Weights of a small GPT-style language model, trained from scratch on English Wikipedia: MLP 512 ReLU.
Each number is 128 + 24 x the weight over its row's rms, rounded and kept within 0 to 255. Layers, rows and columns count from 0. Numbers have three digits each. The size before them is the row's rms in percent of the matrix's.

# layer 3 attention output, 128x128, rms 0.102, rows 0-127, columns 64-127
105:130134088160119133095101162143121163162127104105114149106112183128159110134132130109128122107086127143103104127126158122125115170141126130132117092147154136131151149121176119135125155130142124
093:111115130159150127167105169154128146162170136126164092127148111131115130163133137147118140103144103120142168094148158129155128129137104135126164096133141117142081091124135107131132153117113107
099:139125133165162124120091140127142121115133148131107099092140135130114119131145092124129118125160110128108157110128136135148157088134137133123156136115102125147129122142116111096126120082130136
098:126149123140097117133143128137105127129114114110143115114144158140124103127142106123100142108141125123103122115145123165123146127126146107173161151131107126113116136146094074103134117104139112
103:142121137125125113080096110123141179148128112156096135087130140150106115111145170125101148086102156132174155119133127134132107106131088127147132130132133117159182154140157098117130123126140122
108:139144144114138088115135081124141175135135129133074120138131110108145121138145138101107153118115121149099156143165116106132132085193129114148139154110108151134102135137128157118145125124097130
095:111113139099123113094115118148139102100098113114162140164138105123128123148121093130080097120090108162130096153111113128142134132142094129146152138151113118136150120145126131142141110113109119
111:123108120114138132153171121128167119134136150163111150157120134123129121147139124129126112132152137093146127105112110171136107106110139151096100111122139114134111113135134106103137095117098108
090:136143134131104116136109108122094109109163111120081165126087121130119071115138147147126142106094161109127111165135132121140117148127106154108135142129100140096132128102112148132154140108107120
103:143092129133118113095127151138088143135102129126135147166130164128146120113133154128130097140112138147116133127160148166101116136156187108144117135176142107119133133144136136139121106129115164
106:107141121091121167108136134117163128121130169123133096118107151089126129108157114128099120159112129155128114128175119163165142135131142122155111097147135117140129096155103119098111141129150144
098:136131143102128131137120090152112138180121118120131115148079115120132164123118086114146100178121117155142130130118126138157149156177111123128157110157109116147127126102140102102134118127131145
101:144097143121088108097132093106129168106112120127106140112109091133104152076130147124156125103152118103140165132105158146167144137146105092094125158141136134145112149141151153126084136136125139
083:127122147111135126155137144123150065114130112152127128109106116121159147119164146141106148117151124096131129142147149101118118103135113093146115111117109118129112113135087134112147106136139147
084:131106154095097157120163127135128123075135119133133157132121148095137171116160160126132131173091155137132126176111142115103144089114097151150124130120112123144112129140110131107123166142147150
091:096141144085130131151141141120159135106107101081114146136123108099091134133068131123127131129139139123118128123144145162158118136098124122139117159083139127111114117147098162109126109136113145
096:088130147139125101126143116124153096130136163165130131139127102163121139133127171126095155105116118116116109171140140126126151134121164146120097127095158080110128152165117112139135140118111140
100:132125175154123148133140127126164132158110130157154110144134150172144108096121113116126148119165103124147141157110151125121126122095098143112087189103107107128147112112165124139087135103152134
090:157133169113122107140105170101111131122105155117118118089105121125140106107125189121145126106096144079188147111137147156146102091142169101124130107146102118128112125145150143133104105122120100
100:088129129173133139121102105119139109123139152120095089112124146129116132110128119095136141120137128077124134132117133093127124106131141122112145132119143172125139106130158139098151162089164122
107:106128161120128117129121119117102115156093130106120112113128084120139136116126119144097116134171136151133149134133116109149126122122124088140131144102121145120164083147132127134114105129106157
095:091119109107103115152115168114103100130139124152140104122136133132138146109138089083139136116125095103117153149158122145138124175129110122105121141131116122134139104116122145148166112135108103
100:125179128142136115100150142094194125098174162163105113109102133153174102152117106128122162130138115107161143128135155134142139119118168166145123110116145136101176150138132092155112091128121141
104:147129118125123090124147133155129102109119168150127160144110119165108130101158120163115092131139138105152129104144112100126152137113146138102098121133137132142150095128118137103169108130127152
103:143140114124127170097138164128145117104104141123150132148137138144126147144137141142105136137100135120157097131138123133107161126107099132098134147171125114116129093104127110145079120127132165
117:111126107152143164144162109123129137140100130111132159171141146116154149122141121125106112122125144126125119111110097132099147146115142112128144120147130136158143188128132083128109145079085139
097:146112104143112111151111136129133157118141120110119116092116100164137157115147148116129113097172153124109165139132127120118134098131149123165115123109107136098160162118097104126123104172103170
105:104192115103103126137138127121127133103137132114146143133137112109125131144171102118140137143101112126143076135134102145118148129130119100164128157132140116121129145112103148142135102125120133
106:154104120118132094098111130120134130167106135091106136139128138103125123146122129116153075141126107136135102087114128098097161131148130132125147113177145137131126130111119139134162144138116145
104:129155171117130119153121134133129110127135116129156090125114111156131147114149139134125106127155149137147111149107188108151122140130140129084129140077146155121125116119117161112078182134119125
107:167082113158145119112109115107141139099124112138117143123146139143111169156080166103118093163131122104134144091148106142133130104106109135144116129169148120112144095154108103161143121140139118
097:121122116176137159121121093109104164136144153141103133115114114105160108177105153096132121127145138162123140135138139169143098115112146170099115159111136145118148141113132136142131125131152145
098:153117089131142127113137151162097121128110105149147129150135134097122149109115140126173125139110096128118126158139113125076113147111115141113123089128157137178112098147110127134119129136115140
089:162103140113151138132146176126125119118173207092135095089154148128123124154141147123166104143109077145149122110115153138130134132148127113108139128129100097111139119102160134158117079092144147
099:118099129147100123122125131099097130119137144102131120133120095146085113147153139110120139134119140144111159117108090097116106134110093144150141117129153132131158134132158146136126107125133180
099:135115121097081125117106092187109124164128127132155157130143136099110170150138125147155078133144148128122112141116089165109116110108124119133131130115111138150129075121106157128138162133105135
085:079168118114170138146161116114170118132132145131088152163169091119162140099148133150123099169143120108136128127104114147129103125111133168134108160137137117139130143142108116149139128158108125
099:126111126180144113152079128139119112144116120154106125112125122104155085152082143148106106114127113125130155136157127154127103124132205162089126098114111165085111121129165131117094112139111093
096:132113127147110135145135089143130105139165153138159126098148157129127172102141158138124168141145153109104099105127125155139152112104121176130102140117120090104101151126129096115129149158104123
101:149116109156141153114111075101126145137152145117114108099131154106117118151099114128099160125111136168096134116154117135082131159159141128134135125146109093127139155107118119110159082147145080
083:117112141145128079150159167111123111112120118113081172110096130140137111148132121101152121142201129144139159132122115115121118137127109139104144094146126136147124118141156121131109139156144176
100:132139087133128131143109115098153138107159146174154102110100098141128113134129118073158137126139115136127126131145069132108127129108119178130117114128113119105126130093129125139101124181149133
111:118103119133144135126106145132137146127116125105074122113106129093077131128140093156145130144149099122137124117146110104100114151136123103139141143109157121123089118127128140155131129160138124
104:124111131152189145110164135133133113170155117128151116156158123131126125124109098144120154115142099161102138162131093136096125161101145155145110094130152152124156126095138127133114160139146133
114:143119149108148126129116154117100148111112133135149136182167136115154146137123166125147136131096129116152137123120138155115131104159120153127130148175133118147137150135127116126136119102112096
098:106199142122138128153193087109107099118080129080141137174100126119158141146134154106080116108139151101126117117086104138124110156105139150156163117074136121128121073134095143134156142116150118
096:137107151144125127138131109115120152148162116141139125085144105066148101128128095145122127120146148112158134104129122107096146148144103122110176139118137132117165152149133150126115146118170102
098:158102112112128117120072164146136117145105132108122151144159092135094117110125137142125146153170132105159119132125110124145107176106156109119133127084143105145128106122118133150141149138129136
102:130076114104098124137112121130149154101120127119093110092098139119166136092129165156095096141116113107147132126137133116154104133115142136102139103107125154135105119183163107132122161120147146
096:138126144092119150122123120162138144080090126104126157132156148155150094143151104161120094150130119123109128072126139136157138102103098114069085137135124120106107115125115177135147148132109116
090:175111143166092134134114102118115108130098118088144144111089119143106144115111130110132107129179140106132104137106151112109149121132097133139105141138119137150113135139132178163119135110128133
109:075162163126154106181146142133131152128124149108129135141104115120095116152169123121105125122123112147134094128093110099113114130134129093127119105096135143126085125139125125137112126136117144
099:107150158114175149129129095154147116064094110166121129136169119139138076108136110155127131192141105142156106110110133098103135153132114142130149105119140148121126140129117131125137125133109124
092:131129124135082088126167140107108131123164154131096121120120146160120146150065140118139136103136087097101151134126148152115121117103139153116113153117137131122136096110103122149130131123174142
101:132148102113125108115136110117124118139117145115111120133139095123092127164120135147161142131069106129094121104133117111151098126153089145132098121134136115146104115135144131158164142174146133
097:098141105156086104158117079133134101113104113139107086111112121139115132137115133116136112138105117108100138131113114136129143138133140105095126108087129103123186157120133136108159144137117127
110:136122179102084089137136125113136129097125137108137135128166123131141127146159125108152156147130128128114123141142126115150123101145099101108112105135124108104118122138107154113130111142122129
099:114144122140166126133122128119107136148123088137105160116139138113132128142109129114088117166126117156143104127122175130141131138116182132139132112100116130145142133084082107087141118104104103
095:117110127116118131147139143159101102109131151135091100135141143145090114103154117096139133161138126137124162117136139107110168103084135085102117134126108117159123123110167150122124123118134114
092:155150114167115166099159110158115112159118112164115112100131133173162126129149138159176181135095134128100147123114106115115125143177132140121147122106105116107124127099149132152136146151135147
104:110145129091138182125109155086139125133139155108111103129146101116116134116139100144138150089122125141136122125147168122124116115135127115112136175104124126132122113107122128116107141148151134
097:136154121107100146145125106133114129138131123118138141110147125165140138128139141084107135131088120131122134161108138127136102139139087132090114135123101125123120105100150121142112131083127106
096:107153130112096158112152091132083094111138157153101118090095130114141124128124139124128142099135162113122160143101130157134103098132093124086137149137122131142097129122163147108110177151174115
112:147127115151131180099143145114143085127143099132139107149164131126111126121117094147140101108141123153104111110129175143120151107133121133136150133105147103126099116135143130154101158125151141
100:098135170125145153113118129150173133101110107118096108098117144171106150110137086133106121146134130129148097154123107117148134145097120130129110132155143128107116138170102125123137122157158112
095:115152109116114088104159150135124133099092115170123131108099140120145131126132098148144140126121074132138141117148160113144123144113159131111115097132111135116075109126120131113106076103137124
103:106097107117108129151101167130127122125120099139113115120133183109099147114106121163108103107135113114102125104136125135073116111118146128165126125119114137168101167134142110091141128121138138
097:140113142142127132136129097123149162138167131137174087130094103096105116132089130106117151126114146146098125146138112154155150120119080163136127105146127116151102117129168119113122143099146080
117:120143136107126129143116095104099152140118117151139134117129167120168092096129158128132095127132148116112099153147120138126129112147127126142109104133109133138138132166117105085142137117129075
120:128110119149143125152123085157116164123104160099130112132120102128150152132143118131108095120111132186112151170108148113133159144136141129139104130134112133108135133126117148124125125136137131
105:110143098126143146116120118155179114144120092158086143177140137104131107141163074127118126126128079141131133120126110133139115131103124155135142129102143133121074124118132113145136097123139107
105:128115135111141150115127099159181131085129107109151135188166111083152145121134141113115104127120136146155114146107141136141122110127120159124151126145143128147127154127121143123145154114148164
096:126159132117163125134142100144104163146113136094151145122177149115174125136111117172126140127131146144119109125126110095117132142117114132125103110125130138119114147156138113172142125127139098
113:137135133146119110111123166115108085124109136122150135151147135116101116123123102183100130121071095127118120096167116152144135159129139097138151136144156136133136140110167145130158127150110116
103:108131100103129131149136208146127098107126138129128153147152120140118105115104150106144156131132156104139147086111147126138105111098122117144120123129127136100114156117153114118126098104100147
095:072136116133086110150124160156128167110111122113155112135129156168158132142151156131158131146125152118138128132131127129140115121129095092127119130113105081113140145112125160114115104103108149
105:167167117119156134130089119136107154088123127130144154149124132145169134146122123097115117116140129127154135111128123143113119131145131128103118165138111127148131100117138137124140095096104127
096:128110146124105115123133135162139092121141137109161128109109122146097150152119141145123144152118147125138171108108167081149143131101149087145096109086142132126127122110117127137110137115135132
088:130121137128165130108148141151142112122141117113123117133150115142142100119127119136094133147117133126146121127132113097150085134154106110121163087159108136154134135148124144118148127123162129
105:172130167125134126122126141134146115155172155135096138142146168110096124116090128152132117101144153134134117098137136127132128161137164126115149127128171149139117148124088104090127128126126112
106:082099162141126131131115158172160098134150113133124139128097116154115145138127179120184108143137151142128124136125182109139151120136152095112135136171124109111128134114147125132103133124108107
109:121133115123144120132135113157137153171142102110172130152125140153147125171138127132106144125136134151113122126115134142108113142148131144156151112112165136109157119138148160107125151088109127
108:161138138134144118133146143113122106151103148136171143149127129111092143142087161140101123147099104135118092142146171176146145112163187152133133151143126149167116141144119138139151148123113135
103:134129111142123110089140167166112115144130141144135130127126142149136128125118149129112116116130135129155104127132146124146081093096157136135101140115144126103124111131117100099117153155136139
090:153143122166122112159115130166154138145100129125116121169153112115170108112144111117154114132140146187118161138128149126156111128097129108090128154111166149140127134095131114141085123136110122
101:132157160122146135135117143116122117097136136153127120123107104121127131137184137131145191113107109128161109114142141117141103118106110134122088152101126175117156110132160115123103138113135152
098:132154134133116115107097154145137134166113094126132145132125119114115085116094110149112150111150148156152096120116144133106103167129162128118130134131124138131112168123114151131128172134161131
089:099110130144119133124141092106167123135141153128147142099100134163103119115127109096160113104171176144107124109146150132112128109127125141137156110158141118141154090140125178115118130163136118
097:125114144113122154154081119092122114141152123123071124128089142112079130087089121133123105085138110118098155137118131132116124164129137099108156115148159169151119150145128147137106106132143145
090:146154117122075110137144153133122172118146159117152122095158127134150143117141155122146172097149122119129130120089164106120110098156091139115107099141108154145115107148114164148107123130145092
097:128107138144127119151115113157120172136111132119152141131082134126075134122155146096149115134097112109116135127125100097126140144129101097108145115144119127135119136133140148144125138125134122
086:137127137101141161159154140146105110101143159123119123142117094170129088115121127119126109099094132125139170124129095100120122138133084117154139139161123123111184177105101131120113151119105167
095:109111085084128136171116134134159115180115136099112135158152151131130132135085147124159131146114129114151128149099128124107123173165126156137132123108149121165188122119110099119132133118124110
098:111097150085140147127116114135098120166124128093156127140161143131132136120117134139103104120136127120130106118135141118159159126150149086161155117142127132116150135138151115086162109095095161
095:107129115120084115115143140135087133131114138125113152150084126161123119152127143130110147146115143113166114140148125162106134142165132141127126144132066108103117144083157131157117137130088122
115:107121151157110147154098120089129140156142121162150106112108109140165144127132140093140169126137122134131132152139124128103131103159141092126113157092089111081156147132106121138128099127118106
102:141116101119150101133144096116131115190130146143130149098107143112088156108154099110140156124116117128160114083100084105095141137136102106144137129139116112111112161082105127129133117088136144
095:146154134107109097145139116117102116130130136103104144124163117091099133137116126107130138123102132130144156118157130153124116133122142145135134190095144134101161115115097107144145130164130157
092:110137130113148153165110156096122146134128135136122121108110125119115095155080144145159112140143120125088093107124136115110130116124119130138186148145115128120153166138143135141138132168147138
095:131123144104161145079135127105116148101142099135124138143156111143137120128131104140134123103135108152146146098147102105150150134119105138136153172135124127155131170172130135085151142120126126
091:177104125120102157123154099119125154117101108165145112104094128146135139145125121124096143149146141125152144132095118123117136105128099125164106116145103114140125156127141137127131102117138108
107:168097126164156118112126159137130137144154119101132125118097133097082144107143111153140078101123132136104109170157129132160169129152111136121153182168145096128150082122153148143121096150129129
107:153135153131109105103156118108092106118113172142128141145144127107143124108139123143154144109168126106092101159115111116108156129114095111105107170108161131128125136143105151189099142133136154
086:118099125125133150123130130131106137142128134146155114137131100145147124142075100126133130125135156114146128129147131151133140125117155145157124127150127132173087153120130108136103117145088094
088:110138080143136140126124115129148110175128117129126125109150120122168118124125137123086130113139154120162123122111158123137131118146181138183113084100126130122140095119072095147131100148129118
109:152132111118150129147161138126096080176137121138152133126132122147128128096155086124125111125178107144120149147118140125139108138135115125152127142099103131115134096096106121126154135121101159
086:155118148137150089124130137154148112126134126134139165125135138126108098130132100173166148136133146127143113135128124118137145145115122129141077088138138151115112112133134134144139177141125105
093:146162131159134142120130119124146122109168144122145081158126099162131123151131116167145172130112149098109133156115142110147101123094113143135145135082142114114142106135089102146124145127105138
109:138181119119131132147122119102125125106087095129124129146128136105156113137125152162143110140111145131127094117103114123109140129131141159143113130158126143130105143174110105150120165117149115
095:117131082153109140096104151128125148153173100104112148126106112145120173149144165142164126142153168119101109122099125108136138114130128172157097137144098156123089079117118122108121100127106139
105:100112148094122118101136133121108118116118082148118127133165143110106153138143145111160123119111119123112163144132102147102122180137151136149148132128158148122122147134137121092099115143140123
111:110118131178137127097094158104129141112126118139140100087114115156155166142116103097152117144081111093109156127122098138154110121117162101067152143131111129110126148138145137123124147149114112
108:107105116089094156120141109113114131121132156166117140146104130113147136159134131122114153096118150125156146145120113154138111139123165099103145158122133136107083129134089099129136128113106139
099:140134105103145151135162121131092156095095155099159129101102184134139116091099142139140136108099121139101158132127094129098129103141117139131145096105117141130137168127138121149112128085142171
088:099157110139150099117162139126127113145137110112135117091133137129095108161136137100130151136097120175105112134116121106112116137158148146125168121124124131105139136103161114112134108134112117
098:111130137120128098126169156117111099076089121136172123140129132130116104120128095102156125140138124143113119105131132152114125147095137102091099133125081109162122161139095159103118131114138121
092:140143109128112120128139167149117088119116083124101082140162126144142129121136125117123179170136152088141131136139121138158128141150144113099127096140131116113145135055135125117158073139105113
114:122134115140145109154141129106135169147161120130134113149132131126116141135117099074112114106135151115092114133126111093104191115122139141157105119115130106138141129102141130146161119100169073
102:141110108129104123125141147115151127129148092166181121107138126123109146137089100129147137120130113133150151114102143149156136112109122115104163116128149135121150115151111153140117146157153129
103:135140143130141139157125136112119107097124098136117153094103134121129151130142118117094108124135092114155109129100132115132121139111136108133084118152094136083143107126176177118145108126113134
112:108115123114114150118098133124117158096145073108131122155145124146163116115119130127106157147139146152120090143171094115130142124162109110152125137139118156132151151129116117135119110142126077
106:121137136113165131139122119133150126159139143102128158140144093116129141102071116162131130170130141154131140132125148131148100125124128151138140131139143131139113103131125086101157131169127105
106:213119146142141117153135103111120107137151106121131103068129091134118117109135178133121155107138140116121141095132124131161115108151108114121108107145124123132156139137156135141144124151154105
099:133107129148119151097112132113137129145167101154140138137121145105113167139121108129100160170100143137115153148117141121126133108089132137132147079123140082111095112120137124129120134159131152
096:174111100126141119149112110113160120124158144116165118143149096114117142140138115154164114137121131128122123131148104118130122138135105137126135140147164147160142109144128135141147108140099148
094:130108115134133154114125128144121149115147117133119152117126190094170113136116138118133090136117132121127117130124145138115144111091120135151140115107143107131148102111136115132123123143146156
099:143132083143121094103107098131146166122096141141136146112148132151137096126145133153101119090160112120087148123162116099099121110115095127139140142149126129141096164159113101134136144108128115
107:088156133125154140105135127124119139123112133139075120159114138124102080097150136143141106125141129101119098153120115123141129115098151126168093124144129156158092113132155101141136133104141114